{"num_hidden_layers": 14, "hidden_size": 256, "num_attention_heads": 2, "num_key_value_heads": 1, "head_dim": 128, "intermediate_size": 704, "vocab_size": 5441, "hidden_act": "swiglu", "norm": "rmsnorm", "norm_place": "pre", "norm_eps": 1e-05, "positions": "rope", "rope_theta": 10000.0, "rope_fraction": 1.0, "qk_norm": true, "attn_scale": 0.0884, "bias": "none", "tie_word_embeddings": false, "parallel_block": true, "init": "trunc", "init_std_qkv": 0.0299, "init_std_o": 0.0371, "init_std_up": 0.0428, "init_std_down": 0.0428, "optimizer": "muon_hyperball", "learning_rate": 0.00615, "lr_mult_qkv": 0.5, "lr_mult_up": 0.645, "beta1": 0.95, "lr_head": 0.00638, "warmup_steps": 0, "schedule": "wsd", "decay_fraction": 1.0, "decay_shape": "linear", "final_lr_fraction": 0.05, "batch_tokens": 32768, "max_seq_len": 1024, "doc_mask": true, "train_tokens": 437700000, "max_steps": 13358, "dataset": "wikipedia_en"}
Each number is 128 + 32 x the weight over its row's rms, rounded and kept within 0 to 255. Layers, rows and columns count from 0. Numbers have three digits each. The size before them is the row's rms in percent of the matrix's.

# layer 11 attention output (transposed), 256x256, rms 0.0371, rows 13-48,140-176, columns 128-255
096:218100175106192118135094124106110118161178098151074208065139035167079172144117093086134149110148097140167151163142092141159127148109173115127063108167097154135104141101181140136159099084108124123058102127116063103140181168151129109148113169120172151121120138168162106140147151139118100156110161149158149100151097110165112081074122101144168072103191147107137118165168110124133099119047
100:076208096109062110130164070085160125087108132110143127135234152123166137145128159089135126097140157096066134101110133111073153157095142139142099144085176141103107132142201146158149130154157140158133133111106161147085135174188144165129087122137106075138067117134138098101105117105127159131143080143141145129146153137096142072113079067177039098137126155143169102062151150109192144092200
090:103154187116179155150148126132123114159138149102096139145097209104116136128074093165139165148090140090102096188173145113149098106138142129172146147122155119113172167150129164130178152143111109139155142118091131165127199077133084172114096155182109199186103047177166117076088084179181200128111142114101049130139106131103121126138032122137076122101143087163165154142110143067146126129144
098:153128129105135127075120150142122082186123149153125138121024133108137123114094065148160169142110130079153187127140149148163081104175117172062096161154095159071223139126113154150040095129105102157105109120089130117137118124155113139174148157173129052164178153126138069135149129159120152106125103166142106137128127120102188045121159154126141182173150089100141150153133115137144110143164
099:150111099132089135107071129103101138124137110118165111064123168090099118136088096092173125104112139097119134111149093151177081185170142148194116123105156085106124123100142113114146193135088164091097143197149086082087138127107158168181061167118156112142134121153123147153161156185140126114142138073117172067122173111132153099178124113113130122094137146050132104134136085127176141176097
107:114096176088159129165056132103168160109125117119108083110107138146151074149148109118184151148057162073126126131185147108158108073134111115114182091153089178158187116125117118163148128116129103128131101133179150137152148082152139126182108158152122162112160133149112155117120176141076119184103061135133127167159109162163127118173116089088075112145144116102180085128150102139135137099137
100:131159113134155062124159072169110089147139100104109117095155131118140196117119191109151100152138097145136181131149112104129163133152098126114139134110127212175149206083135131157142122114173073125108070088150148125187119160119193101105181170087092113119124109104119120150156101118137097172108090106093127134112116139137138170173152194155171071110148128092097171135132093085118121086113
100:098114108119118104115124117142142077093115180150029067105000124170106144119163147125178085135177123088136152150138122107107177097137150124171132142138090119180134154079142146132065129147158136076169142136094098142166105114075130122130072164142126136135125175108084127089125108169156178123192129151098105082156134133024151144162125131172077163097103137137141080105133148140154166098047
100:129137172105138148155105103126106100083131122085108108198113154162169060143156120151106088085101145063148156149124132100131091075113108136186127139131161163177099064142065161098110114103112056129152128147148140131115132158115092079125193131105106162134101112051160120156164160114143140099141116130164145098149162099148141121112093118163070138049147174127120140096094150095101090105067
091:111134161108095144152111119111136110105086152073148104067196141134136126062125104117165144166108174132141085158060124118144132180099184096156105166101166097111113056104094120140075147104124115103113100118121092170203093166070121125145114084176114157126171155185177155092111179126091140184144131113150118163163148111043135069138128080079095160115176121118120104173064196135117136139103
093:175088130100147132121126150159162126155197128160115103121135121076104167166155164127110160165138184143167143097175138132166138101108159109169126100126167073148121167149178184082119137113195135136154149117139120158127176058098154116083129132126138115086077117140149147170151133149165184190148146086103151115103098133166072103141142126123168099123166112165109157162159159060094097175100
095:110116157191099159148133166111105129186112146132165094073139152081132188155092145123126151127115127126140149149170091112147146147104131104133091167099130156180147105131093135138110139137207157152089138096147153112170123139177057175051146106118098115137116129130170113118105087118133124130090154123059087159169178147010170133090126166052121154101158183121113131121116125095104098109167
100:108130102131140097144116127108157117184175179148123152121139102138090145084147160090100131132124189195182099136095111169142063111140139112104102136209153095154139159098171149165151127103145066096097160092144145146099135137069086131148080083133123111140139119088168096110114083137147100150203141115153153203158140136107095125113141134121109150119111156104145083170039139162152187135141
098:126108143168155134140130122146070024060085159139101105121204162115094150174146161067098153104101088136179166129169140106153114111122147154104111082176150151135133147158104142100138156103131122122143124139126074152119163112138131155125127100143042150187173134128161100163119145112106160094065192147102064140072201133090122113119084131128181092162092143133101125083121084135193108177147
088:149044114159097094140145131151073155171151124122154116099113071105135089102093130190122133127100107151109093061153076119140135187143143160119148057075111084151114149137110099122113048097095066119211125134087138098127182142187133094123145110181156132137142110124108143082088112115134144119124140114117093097111079127129112099125045164167166153102113123115173103080187134125075117009148
102:169081048085180187155105162128098101199157128092108150184202141190109047158126109100114133129140170125173025109086080186140124122136139130110179144159118048119125112168144098142208122143108129093076201123155104126109097098119052154134177134122140105145160124078169140130171109103117150112134142124128177138103109130115184098153150119121163107092118117151083114153145104136116114066165
099:176185103099178133116069118029141165120104175100112092143224130132072168072100069149136203138121186143163137126177125079180154134113139080140107162125119066164144120125153061196130177159124116131124163126108181135154102112130108161128083150171132063177097087124074090182118189141171165135143093118129178113155189148122154110121151138128136128140164128154142134199139132113126121077156
103:148148047163096146111132172187183146168146105117124111131154164120125181137092155094150123144101088125129113115122127130141115097103106094154166086067129118094114151118133102151115145122099143130095111101050178143140088095135167157036153106154165128079124153170144083130111097153144145129110132135129074062139177095112127161127143094141189072165145111166079139099030152118130134122107
105:144125137131130158129142140092182123081138078118186173143195087169123132165127059074097162110203112124078073219136158162083075133126126086089093167093152089133078086134111140131076100112169121119216079149153095147100120116135107136091114147153148167143108137131143122132147088136174177130145139089133129116128141107074138112072154088087119148081156142085123152134093097132163103122160
092:080153116102139126132106157174123056068131135149160082120045127125105136157118086079124089117148118122094076127146160110134103186179087138113073159074192119116139108121064106087136130098114128148128087133114179115131152120185190089127158122106145195102140082126169156060089100107142117119103107132137134132134073104133127065113112099157137093144142158090122098110149128099137122121167
098:164112105071112170188110129142070104149146181153110126162103150115152089195142131151110148149112193137153167115124105184092100114096153080109094146108130096157117143109114104112152078134087104129096157151127173117131057187164120123144145109148163101142145104115139154152132177118167111168173141125149087151159166210133084086060121172171129098112166079134151153171155123120153134157136
098:119139161150204134150139070105125113086181123132124162148207076183183077100132155137184160140120155133133102136133060199165124122134149114168164155130175138123115120179144190061174079194144152133074105117140221095091091171139146156154161118166102120125122141132172075106169144164119135124090103134156108176113147165129120131100173127116156094165127106151147111175116087125132179115131
100:056136117139130127126156173150068118144120167132214186163095159156155116136033078123109187165133096059059199122120147112127138115128113118142112184090125184075165125132173162082106131080147102150129103117085145154156078170131098045132142083102200126126117129141098154123119102073170137150160133078159152099112156115115128121128090099116118100102091102158133140115182157164106144147151
099:168104174054115119105142118164140140183147125103157136117095139142080145150200141178169129084128082162173108088175162138134127129104142042127173031110177095164126146108133107179165112120139133130183151136167119148127097142121165083113110146065087149144118130093090064139115109063124096057153153135105111151102117112129110106133110143174072168142140176157094158169101079111104145086063
097:153106081089070091072130142077122144106089130178125107155145111168104095118116129114160067117077118138133161114121106096125125137097154098126101103172151120164070206077207121112128182147104168093120132075167121109146207168122165158151138119137162101183141133106132115126122135121133077129164104161176070083162090136103179154157141166143155128118144129131143155119089132107107159091132
097:112130113123117128145099144123146127109113151135132149107106112145100148133111109161114119079148110113107116084116151083118059092124123142167145164138084124138081084198135089123104099046138135113112143163124123187111104115086144061134153140091156115147136039115167113147097110113147118147133077123110189150135133185117147164089172112090124124076143116067176130146167124102130130165079
106:173183145172057165110129123093179065203100147097159109075111134133111153084134096106134139131085121090165072147159088181148071133124075125162034061115147097177142130130107157187119183135157165170182079098095159109119197116134159124146183095119183151119116134176125121129093094163199136206144101139138116154135142115092166136098087148106083181160134082132137119118193052144106122089144
106:115125167156159118172095090071115143132107153148082135141034165084095132128130143120151101127127141147132113130141090169121188103112118113197096128124096199152199065113108105118137118137179154181131120139056120152165074132147086143161132099124092116092151148087152149102148152101139090135115118048093149162155125115111141182135150165166078101138138143143148114112078136073115081107172
098:132147138160107105148136135103152107169081143068144170110095136120155165142099135123134147108094150152126097061105124110118124158086144152202076182162036125163174106115092155122135118112140106140141110143128142150162125117122138169165145153103111142103153119121114171107076113082218049131110141091089049105099178099103178123134092132137091136180138101123110089141171119154068125123169
097:141123126111126132087158114150162128126128122126150073164200143079099120084176166135077123092159120084114087141147162094139120076172152112169147054180157127138128162136134128198090101111171114146161135077093125142056133145112135079186123142135119125112112119173178139109111093117140215156049107143152080124161140139106106119188141119144124157169198119133075159182124090136123086131096
101:161083113155132203059113197113143084155112162131166108194120190162092141088144115113138123139140113160157099109138105162135109100160118113092146142136135093096231141128073151085221144150153111164084156061141107151116137104130158074062077072163143148110131131153119191127105137163173152151136122092164118118125170141187126135121153130128149127125172183099144120147187151129144135099120
096:106184137157109118139152132121191179021163206106176081134080122116075122133092184124156158140173113134197164138091147155087144146158155115171050116107142192111188098161163151091137075125111111132136131089152116123117118102115153152086159167152114120104126184143136149153142130142095153157083062146106134127131096148134107134150144094127136096163152134124154125169111087124161099143183
098:095117112121127137124105181091098112155131150085128152130110110071134130150084156113163173133175143146125127128161133117121097100090144128089125167235221106099129114171131111192118186077134120115068167098085162077223102124113130151158120173151106172133082143124153145141100101061135118120160119098094130144105076165166116089100043143106150146167117181087152050082117056156160122150119
101:105141128104103139101149091209104068077154157141122111144193095121060167084168140129168127088079077114110056071157166155115146148167144145116075125108104047127062194092173159140155114183112117078115118110130135157148145130153118134139098189086111135166098061108122096132066134155097144121163060154161126065160111114128104105146140099130118080155152104084177144114085155087143083088101
105:183089165116100130119107093127153154075124094130143088118129124120108114137113108090079134099155111115167179147125201135135178101091144098166074170073133124180165189134153195143135102126120110120161083116194145110125181166136139171085113124111099115119112149111112126109150201167083079127106115078113127109137170153144148113145147119105165145122191136114128194154113127086138089141111
100:181100119136136140147176119104112103149075147108123110109161126020141110091031120182083082117093116122105179156117084163102148129187128047117140125031149099137125132158114125114126156077143109152118142212137107151146139099118176127115133143134145082140141113149093131085148103081101153155113121122124160168102136108106115122150161127108130112086120140107131163169172101098137124114150
111:141063168162125157125112179112142160140161090085126095143155096121157113178189120047106155173082179119094137115072113137082182108146096177166101118092116087172150178124121123108122165128156115143100104156127158143142103072135108142090166073184127113146152153084144077162110125112086120136077133112119125126158114132126185068109061159111104149112149146162155151130124117128055109089127
098:138113153141133100126152101099103122162085134143115163124128113153016110172154144117140108149134142143162160130093137118142129095093089180112091173064149112143127159111145103131164136118171130207099168171145125083173162127164133152185098138173158131100071135136137121141134159138133095144096118210085107124105061149180153131094140154091078119078137148131081089111108159123127197087141
102:107145127104119131131126108180142133117170088080139153111072172110145131225104153093109119152157061120077123142131074074080077135126068193118176178090199142140126183159120110160141111120137094073150101119118138192130125151165127198156158104134167071138075122146118123145060168157136151197086097153125127112143135114096117089120095097163068146124117160073104126115115099164137122135086
103:061148106138148168123162144085169145147124149140137103125082147128128148153111099136114064217103151167154143142206172144162153142139155145167130153133126116095144103104168150137151122159130146144108148109106192165119100120066165118144154134214078143081132110192204129154128113143118108127113063107109073145134128096089136130115078113144132128123161131134088163146149152043082137154045
103:163103158131106130117185177150186061166139132146103114124119157098066110115106115121218158179161078084132178127158131118120115128124176166148152107142113165160196090115148165131047122099107092174148109134117171089175124146156134095059157114137120142144130140138027103073086110100124158078099120159146108134151143055140181090096159126150152088118172117121136154166114074188111138132129
099:155134091144122151071139117131084168137165156092169138101194151106094088143068083079136085104148136128164117158177145128152140163149136156186084100128094097126155150131164084122147134069080099099095117148085078092084108153113142129175123178048104122137125074121145175120107125085102138092112139101135115159158187099157187092172170093118148134128120159126116079177127062145171152122120
095:103137154108156210108123137114155095117036159167147117069113111132214090146172120154072111073069151160140161104095136119139146134127151139106135129099132143149190133107142111146147106135179121132148129123089156141145119093106100058164200163102145182079163139144145105151088138095150108134133133090137124127097117116155081154156198122121032130106084118062176119085132092137210106095088
097:140167119128148107156147147109112070117119140165084107137111143128092151152106151144093104131129098158161153153244123093148102058166114171147156117149136123104130119149106111104169131154062112127154103138095130075228130156126151118121129165114082144155148072196143191124158104113125055168156150145102117118178124136127121135144110156169106124117084153183011137101142200145161128144096
103:118111103088147103149154161127107104096197160166097114137070105137124131187079157063128126164092057128156130144171119120115190161126153174087138140090105095179067146148143105139130108086119126146161135121122121107122141168097097142146064166145076119121097161162089110108139162220173152152141126036112116085092130101099158165146082130178093178104158138153147070106128133116132087129078
103:121136146127126099161104050068166159141144147154138131109184151100127148155170199089125117163157097116160093158069162170159064136155181101095120095150111169116150108185158116134066165118123075160113171123080155128119134169143143077131163161155128112123173137068124134128140098125112115108060107137136132100163150074141103138166114146171122101105076103157124138135100167175082097193114
110:114130156154144092133104138145104141150137134085139110089173086123132138111163119140162131117118185135119126152139092116110139160143129092136125084133146130107084110163139164154134182175089075048113105121096103167161080142133130114065114163145147138138093112153193181058084140081123139127125112116182181106201172168164148109062188174128112157137157126160132122109149127145142107145183
105:108099148102132107123143111189130146136156126109156114145169145092087095173146122145128127201105100160124146122146147117169160107131113133172125114141104077125117144157163142145142131126177122081167049172115140118141149096122155103095079116108107169153154094111120071188123140115150164145155089132115178081081165124122096135105212096181158158132124144167106111159079158096060093148137
103:090157121155067166139150096142129114150156124167139078131145178054110122181139116076137166158118171135135105163183104136155183205125191151157040090132093107107132139123092068117105109071113185089147137083139106070166157152126096094089128162111088156153165180109110123168078124148122078156130131178143142155149153150138089119111108170068079136106066121111179116123112129172112131137131
104:120185099085179089102143118119225115122099158159128109116118098105107136149099150144057124153131150114091111143105148075114115171132149161160100106137128144171169193055146090128145134117146091085179136079153120113125118111153131080161114148163139093117187156077146129192103153068211129111155109186140048127182224113163155129138064161091181118140117066115088153067118106132074134168108
108:137144124149153129141101153061100097150113114112125095158105125128145176092119153112045153068095158109124158099137161137153089080139122123114158139168138124160122122101126188123147127144132179116145144136101084095171189125133131130131153135130112124124161165118119181133138053106101124119109133053109114099172146107140218060153147105101196173091070118196103106111138135103146143112148
106:118135103229098118138085076101079168134136148166119117085095085169159116095115133136171144197131168104150137146128148154096151126176097148119121110134111110127132142108072140150117075125146146163155102114095112130099096164134160098131183152144153155132101116105119139119098125170147126130176137104121083132175121097191145100125115086147214125104144093142164124136120092134037102087130
104:148143127127176144097094146107140153127167161108088135158138163091153083168144085073077146132166110131146093124172079158122171183162133116139124110171112108112160045109120116108113098126083110156166124125149152097108132155117056186141097114097138097123189111093130147124144138121152107107157170145169180103156067104142085121120135182088104186055204170112084126074151164128095164116152
105:060149118134124077157071103088120126128155121089169114110093071113142153089150118110156159114143140161135170210150167081130163132084120119117184150154092170148129123081138177167144123124095164100169112140160101144100121199143151084101113147137120094105136115123109054117147113172193110151152111134133158126105109146170146158118065142166155098144119090170128083199139160153098133124184
100:107143137170058126127183079140151150133141122112119132154060109081166127169117118128146111113152130127167101156145143068154058129076134155089170079060133167128117109148133114216116078102075103148199129123069172126112138068122101146088097136136124126094150105169061080163106096070136073100145139118132119100155156079117106164116149120108123154166094149044123110092128118179117144098092
103:163108101152102144171084157138197106108145102088167190124185150124166171117178103109188105126145141117164168152109133149098099153092105152090093126113097131169126102164136176129117153138189180156126105086164105125135134155154102132117158101135149135118126172162092156188174142117140150121176136162074093109175148158156157122106112127145167179059145070097187120094098144076209104074142
103:116183136129161091098141126112143101106166149113112115105131117115139134097187099131065076126131161135109100155116105127134159164167137146118116123146192152113073151138121148124074090106119116101172055112125152102151102146129111129050183137125110130101226084097099105123127107170082170113125081072117142124104150099137100099183096152130093100155184104143125062126079164096131132087193
107:108093145122144165136148076153113112154164132134110123127099114130117093157141086132186116066121112142147134156081121134101037169077142144121086105132119101107105152104149140163115138110080056127137111138159124147103127137178121141158109127144105157145091111103106136087142149163126128155102145098088098160146155235129119155130111138100092148199176117149162111126155196122187149149163
101:089114135124101155155145081172088122157133102137138197193166112163083089135113123139138121163192179139086121112133117107158152156170091130199189173136160091165121120186158149090089136149180122170132134170097141127078142133149145099149111101115144113122136115109148156119109183119125142109132137143118096136188211142083141127099134127177158179104116139062137116171093063117100122092105
099:149100161099199096195161129120118123102049172160132166155088145143116100133148127089140128129161122161105077191089075107164143151143145153171135071095141161139183148097172186127081139073092133114145130132111097169099133174180126080170098108123098152120127159122143104204088127124157117163135142120134155138152162146100046113108124151080131130176165145145146135087159121093132126133115
101:175109164092119148111121132106099078141111099112150187160156159116096144104157092120146109083155140189115120158186161111151114091140130077126134128153125125177139069156094169161100151120164111127173084132151129123084109124094142113108169110166116131161107117109041091152069126123142118094111150118082130140101182083172153133137136161189132123135137132154158126099168082109110145140129
101:129130088088061138064151128137128086112090130135113076099164123131109120110082056133168095082138107127110138122105097083127084137088100123177151110096138147140138144080193078125174115132174089112106119138080167146095177179119134106142077141135097137118143068094107113136170076146090211170088145147182105124116129145055171134126122115139186117112149137094157113172142115097068136144117
102:122135115158124133103164119116169123105091101083119090129127118087094110132089090136106099082135123122073123070148071137136143087127129130165111138148116095144091042134123167163151109188124139130140124167102130164098127133138142175154177108130127210098120188073153148102115149202097145148148164150135132163170077145142101144111182128134155220108151204085111105165095121108120126113101
102:178183140126111132208112104079183097154160095117079146144148162166120096062109104135152086154125092121146138119159129158098094164112083063175155158207151083087137072186148217133076120096103129164169111117119164094160140141099146145199111113139153180108102147182066142127161136122107127158156119074143158208101077147129149135157135061145132123144166114130104050090166131171117134115099
096:151145117104187141120159095082090041130075111131112145177094095092131130183134120151168136167102114142127070114136107093149163133108092097110159137108099124128093167134147169137187075141060188113225148108123175105111142186101161110103156174086132104139116045123142124129156097138146128163146132119081173170135120181144195113093144056148094134126172114151149105099120097162106137126179
105:127214187108085164141146112110099105115113087122074116141158136165130162204111124173074156136160172103145156133130070111109090114031123192124135113115123137146178124146125122120167174119137126152125090120165134139128116140136130104097168114079155068133090137078105175128082142082116127149140150103136082130092131145128124098196137127160134119125116156030148138204120169089090128075126
105:102192162124135173122143118122116151160100128166107164118190095075088113084120154135095108049162144111109088153113098186109131106168102142076162135174119163156110169162177112204120063166134063088135159108124108118143114163137197143099103142131164133134040089147150080121159070133095165155131162061154112137165155100096132138140062136127107115122085134157067114175119156122123163100136
101:156095118123094165095094184107106122157141124166083148111141111095182124126091173100133145133129101191154078127141074152101137081169085156101125156134166095114111184129200127144139053168161144156171120079141063177060113161156176177144106157110116132180142126181106183122133123098118090123147145162099129109138127151165101140094125128105121129131163098084149173183114109116129108163156
104:147123133171120123178155150164197145135161202097143120147120070085062097099081120142214165140153151120113123154132090128124128111148142092179168147108153121142094106096124139162106091117122140146120158155106087042107148134119159150076131131103066175113106133119141184072164130144137143141107141117145129086170072166106168091206076126105162110139115092116139141150044184158108132149131
110:157093117147178115115177150062115063125190129066139116129120064085173170133119130193115134142112129132194089168143161131065159119123158091131102129162126112119153137164172149141127139096144137130139130151173191176152161127150116060128139145110125176105089100119155097134157127125183124120168141049147146139117091156160147144147032112109128106137112155131117151127094128144099094154103
099:099116166096137142102069128154152089125165134099143146138140116106162109109142140178155085081143139091107120156142225166157105131105158166113038147082074091121094123112142120063094151167138167077108100164052136098150140181092089061134142127167113149149150121104119125136172116113179169184118110199114100103132120149090088064113116128084088125166081119080209172138135099093115140100082
106:126098123143167088090070126136142134132080140168134143089114055087089171149061091113122207133141105151111104068087148189142202104135161148066132172144123133145159134155084159145119119163127119140130137088163150137103082119143122118145191135119111100087138193140150083084105128163168069101135108112140217140106156146079138102150137116141101091177104091113127113143179116070097123097114
103:141087111076122138103148189130102158112061075074143101178110125126072127145105127128073099158109102122098154140106139105106157146097104088124152158089129164174090145140199100103141170103109078128158139193154099156145145077144145081134113142102093099122120139115092107127164143131072116214113075141196119120187196122124060145050170112166142111126122120113144154144153156143164114109145
# layer 11 attention value, 128x256, rms 0.0301, rows 13-48, columns 128-255
100:028153094094125083138096068199165166111133106110136131172098155104155123099096111135082089141137099103135094139073164126180097127092161117152109127115156123217062101092095178154107154132123118151165161075089167145083119101121152137156093129146097103082159146133113124145171129134127129108113172066066131050153158125147123107152166184056082137169159094167120139160193130124158098169086
101:146183129147166150151111139130193115116085152149123178101085058164126128133175090102100130089134182147177099136074109095107108124107125137097175110083159166152074122115083146154106208111163117126141122170144160135151169106124086146095136118081081164099132111121183115125111106128071203124106116111175114076098088109143067159073166114155127162137119078178126177137100071101134096143084
098:149143098170121166117123148186116100140116173186098129135099136060126141139143080150102131062173134147130105121119116144137105153102170113124139171189145122041157119163216103089147078117103108091155067153173115097148123091129155141167120092120173077155147171158155127146144093098154105140120149098125130088165106118120059147131108131143123132103133143125152113108108147187013165153115
102:114158143154107085142106171157110152143180078100130133143143119140092161147108121115126085134167072112098137127164122152134144085135157116184113057123081141193192220071126169054139181084117088104199121101137114110110022107154156110086117076222192119111140128125144148188122132119135164094082118107113147149123125074146122181144126080133103084094161123083135125069149116136130171133124
100:159135156155068107177140149202134106134168200091085169130179137098126153162110126124177089175137111114169101153099111118121136135102129245130147096095092160101183129096124145141147112085124141130110133111166125121077143108126066120109135061088086170129109156145134139101113099101115118137112115171105147169123121136090107092126137131126110071121127139105083169153109162089103010139070
099:123193160158107114121138060166141139092087158090176084141141111101116105117130176141146103113129226131106178128125161171131103204095126152163127156096188149112125173146156108149118181216117173107104136072089134154119091150110138162115129100128157105071156145122130073183141153152126147129161075082089071117119155085112144143143118097125098140104109177073129109159091127133154186128157
099:169126081125120101149075166142160151121124101069107119199138176146050124113132129160099087085123166140138143068126162060119122109158108061073160131120212047042159120107088118101100183143150155151138101144097178164170142062159133130080087104105161141159079164117108113141147165117151074120161137135173114135153138110086142112124088170102130136183148119099119092133142162127154068119123
103:117186167105133142140157126135169114104101095142136192151087154064076137102148140113111135124105106156159141097104136108093141142112113150075137169145155118103128104160119150143173140117106135155196072052137124144151100108131159091085145062136150079172131101089172137140146106123169154164106141091176149140134123164139170174109153121152109106156163112109160140167113112107141100129163
103:090171153151124103115113102141162092161106116141118112119111115096106174040125164141119163233134124125112107144105109113166179111220121142139146167117129108161120140118138120151074146114145134160094115134114109152137130109126117117097105169099130081147135126181178129137128150137168173161070069127170131063120143117136111156104102101113111120091158076129094115124132112209133153145162
101:076055151134120127124148099140084183076113164106159122030132155112060102109099140143117091074128133116099169118178117130078132162165098129119121066132129106161194136110164185118135136146120178162079128131138142151126164132145146157122166175096095101120123110118110162124150113133097122162055096096102132094117112098144138129133127103095144163110105169154095158090124124148048192127127
099:135202150150160165066146139154145177154162123148138169140135190143134115104129095155122145108057065130150073116134130085079106159061178117152129126128123081133120094141150129127156095151136180109088116187149136124128100160196171180107177238189110126178141166159102127084128085081119096093108164172149177103083180111165122131127164153170110150082129138101140083126070106172082117100163
098:142093157145171109152157102104162133023120133098128124077133139110134143068176167148135169117124139148141112126121140067139138117186157229095070127135070125075150201061186153113131080101092129133108126106157130142105116192088142139078119128083176106143132112152120175177123129140102093119162097168118157167130127098176068126197119197119133156175115104145156141109130135148126183176154
101:126109157168084157113147151135149123049099144098112191133148150117082109087095087153174183135124078069142095170100187139145180170069097109167155071172167096171101202123097123105125139118132131094128172152132116102128136098172182183149110135142102146160083120095112121156082146108143169181133147111119078112130153117170183070144139154128139100113112091106132192094177099114091131104104
101:178169136124119135123097163111129118134122089122127165185129172133211150144126154182109120151143108126161152121096103113112107128133124153171113118175121118143147173068139078109140125171162157117089135151106148143197122143063149074094172133127171074181098115128151146124159062089118116156132122142085134082136074101093122159097135096084119112144184155078142161154111146171139145108138
099:109180072140112185135110100162104156095156146116133111192130133088066143132162131108142172146122133142104076058141133194104170103162162140142138126113140146152161125135139103127134127128138128092105129140160118086094121075123055107125124151097067101092087095145112150148107106110115140081205130091079089077119107132146186152136144180125119110078129110073135114121144160199144168139101
104:141097113161127070142139075140167110033142103194078055110097097121195124099121142065144114175101113113050120128135144138124076130097165119187059155097050114103195121140108080167069158142123145149118063104102116126074108164125115119141114166138140120091178141114158117118144086115123137117079190128165143152102134122162171158077151187114181057144112168205108128145141142110143116125096
100:134056070177108138138118166175180103152135125111093134114130111153119068126128196130146135096092077179127106177132156131074170148164132127124094069166138135189083117111120122102127104114114134087078169083129159101109120138118146158123137079139065139047075137126127101079136095145108105159143134142169191142092122080103148165171123149106123107146160156149147095128159124135101110137176
098:050090094131078096175118110130119090118077103119150125103134132123063065155142150114142109143170178176149122139093123139094159085109148148085161170131136206109197119153113152145095096117154121139145118163100157128116135191209174142097087101135088121093153110122141142155070132099137056144159101147115140122148148094151141092137156082189154118096094146062120170122092198151131100110128
106:132081114111133155122140115185081123130123108162134180124126111115146142157083143168138215146166164145154158098079157119143132109168133148107113181161009152123064128150044123070090192066169083088122149121147124139119102150116124137155167180118151133126133112131145138119143151143088096123164113152120157149133186146108126131129144100084130082130085147149126138094144116114128188102062
096:178150127141107122092115138117114155114049136114080120163136143145114151126124104122090160194134134098128139127113120133099124110194109120108116060113096129155089152165195099142135158169162123174113158125142146151108118084108127103107106154135108134168102136114108152221143105130162085075155064150186122107074132160168138133108114126126130131130082112121174156119092163134121171193075
105:103121097116095135159127094076102123152174114142146170080108170155140126103083091134157137078114120111133090077087102111088097134134109097121167161102109120123114121172204153143091211137185144139063144122133142093096075187121107079095064136079066102101087134118189096163123106172144089147137116159102114129154105138104059114121146108180088135100125130153094128090157169072130090139150
099:108122098109170171126147150151111100165166154139162184091091124112103155119159109144102083096067117144069125146124153148130109097052136083108139116106116155109133145118149138153175138133095070148103093093119108161055188102122163131120174149048130120091099198110094152099120125181150146149105139156117087132131129158139116134084129137138172146122049157121100205090096086129109142124079
097:182122109119103138149083180178126139152139110115062136074139082120178154141110131101117116150140143107113089112148179108182118099191151099083136100127178103102093092115164151131107071111103173137170105131129137122124125147115101103146121104161146095127088152124132157125096159137101141120072103216155110117117139115102128137076126115124082111133087108094143105098117105098167071143071
098:088115123093099085131173127051166086149203126089141173137100105115054095119191066124118166161104123089143121168109115134098128119110061111200149170130117103090177089121145124100114107116140162126085151149117152103121097107101132142110098158170157124041081129124097111084137168158139164108170103124165147096077129149102110112117120057111142117172073128097157173117180110130105207129101
098:161156184090107171101119098126154159133148117149104164121156135123131206172102104088079145091110140160172138125128148139100113114066077142140193122145120116136178108062133118120171162139112089134137151107175081133153136130213158110172086172124091167070101087115171112118106139133084136151100092151077178158154133124182194151119112099134123142180141067147115133130141061129156166174110
102:099159153130180143123188129155133154159148069155158157145080117110135147166141180090113130092183132149116083129102158122189098177094101109124086098204106104145161119118082144179104137168116135165203185155112146110102132181083156129133135113096103164189112131114116168082184198118186170114129132104131150090150111103110152144149121061156126162134062142106110077147091104159083102078151
103:109100133148154060131143167129146155146128146154070139148096126111130147121113100113176181073105086128073140166091221154078156142175121158149111136134103096101120085172135097078157116130096100156169111143187115158132135110143101098150107136192085139150121073106114096190103103125075153161137085157140077115172139110150124115139159089128176113135137189108148110144137118114088141149167
099:120165164150160143111094125090163153186077131112123099162109125138132048130111220083136122077124154097113092146127151148114078110143059126095096088125094080071080174134140171138117112076114160153141102112129148101131072126092113132104096090144079212092090121150132110151123149093106144082120114139098150148115086123094157136101166104113137061123125128128077151080178131169117149142128
102:133083146151128094127134083153108136124180118123169080149136152030143155138116149082104122156075195115102155143168154132123103136127121125099136132075156132173102189105122149124145171165113082182081155087157132098115094131098082156125132091154160133153117062130134147154148105105105128143119093171139139125089158121113118076190153021090125124109127088164124155109128132140131097111113
103:094160067136128109119125095110125132145113148058126115114142128091108083098089124158152186070101162175104153163105069129145146099108077137074104186176170153187105060120122084125134095098107090135092144187156111065125094119164157109120145112169130127173150083107151094127158144151151110131141125100150104127064142135170151147111160174127161108084047063076126104117091126122125100135116
103:104150164120130142146131105134039196123139107058128155126148087151138060160140146117160095162146098184096119093118058144126161155107134060141088151118181160027151163141144101133092172141146119114143142109107135132074155135135105132119145094124067149126065100111196090140154133130100106095101122150051085108087144187136140149154104178145172092105112129146117091118114117157134129147127
098:145119114169140118144064070086104125095105077118143174114105105119121127094126145141139071090062102251150153106156089144194142136143110156087166087203147148219085130152074125156118093075118152137088160190149130128111156144154158122126123103125144147088089116145093122082101130127128123147148135118145153146112128174124084083140153131107150168112144144153089068116095166144115211140163
108:167100170185151108102093121084133149067151124078168085156107108123168093102105167104100128088134130137154105080091105156114130128117099087133101098157103135146126133128161123073180168129108118096184108152125191141163191126131134073127141136076094104168109085177136144142139057173107097148168169093205139153167076096137136201156147057150166172143139079135160138123155167128149066098148
102:145163103163143101163157184079111148166080101125131170161110131100136152144136106127103106090110111108120194101087127071106181116084172135156144131166142110135111157138105100085139130089120228098090180077157116138124129111121117107150093182114108132133114176117147170092109091093165130149173186136112103157122136123166204148136138142133098100133118143115067134086092116153109120148151
104:127139112127175056168156110153148169112144142119111154131115152129133144193153134216132137196163188111129100088167076134146133115073205150074131143184128056092075107085093120147119130171163142122104122187141079142147127156140169155112148059142080168095115150146132182165145176156141105151148112156167103161109124151099147136122128116141103086145114112199128151119147106122102132177142
102:160188131053158146150122144136121138147101087120173145126163122195069094144168112144149084083143124127069087118122145109125112128120115189104098160149134102188203138098112153077114116141108154123093191043067115148156145205174083081138110099150160196076161102081059131099145103092140106108119098206176126105104175109156066111134166136166100168098127136190142081156137116118110149098048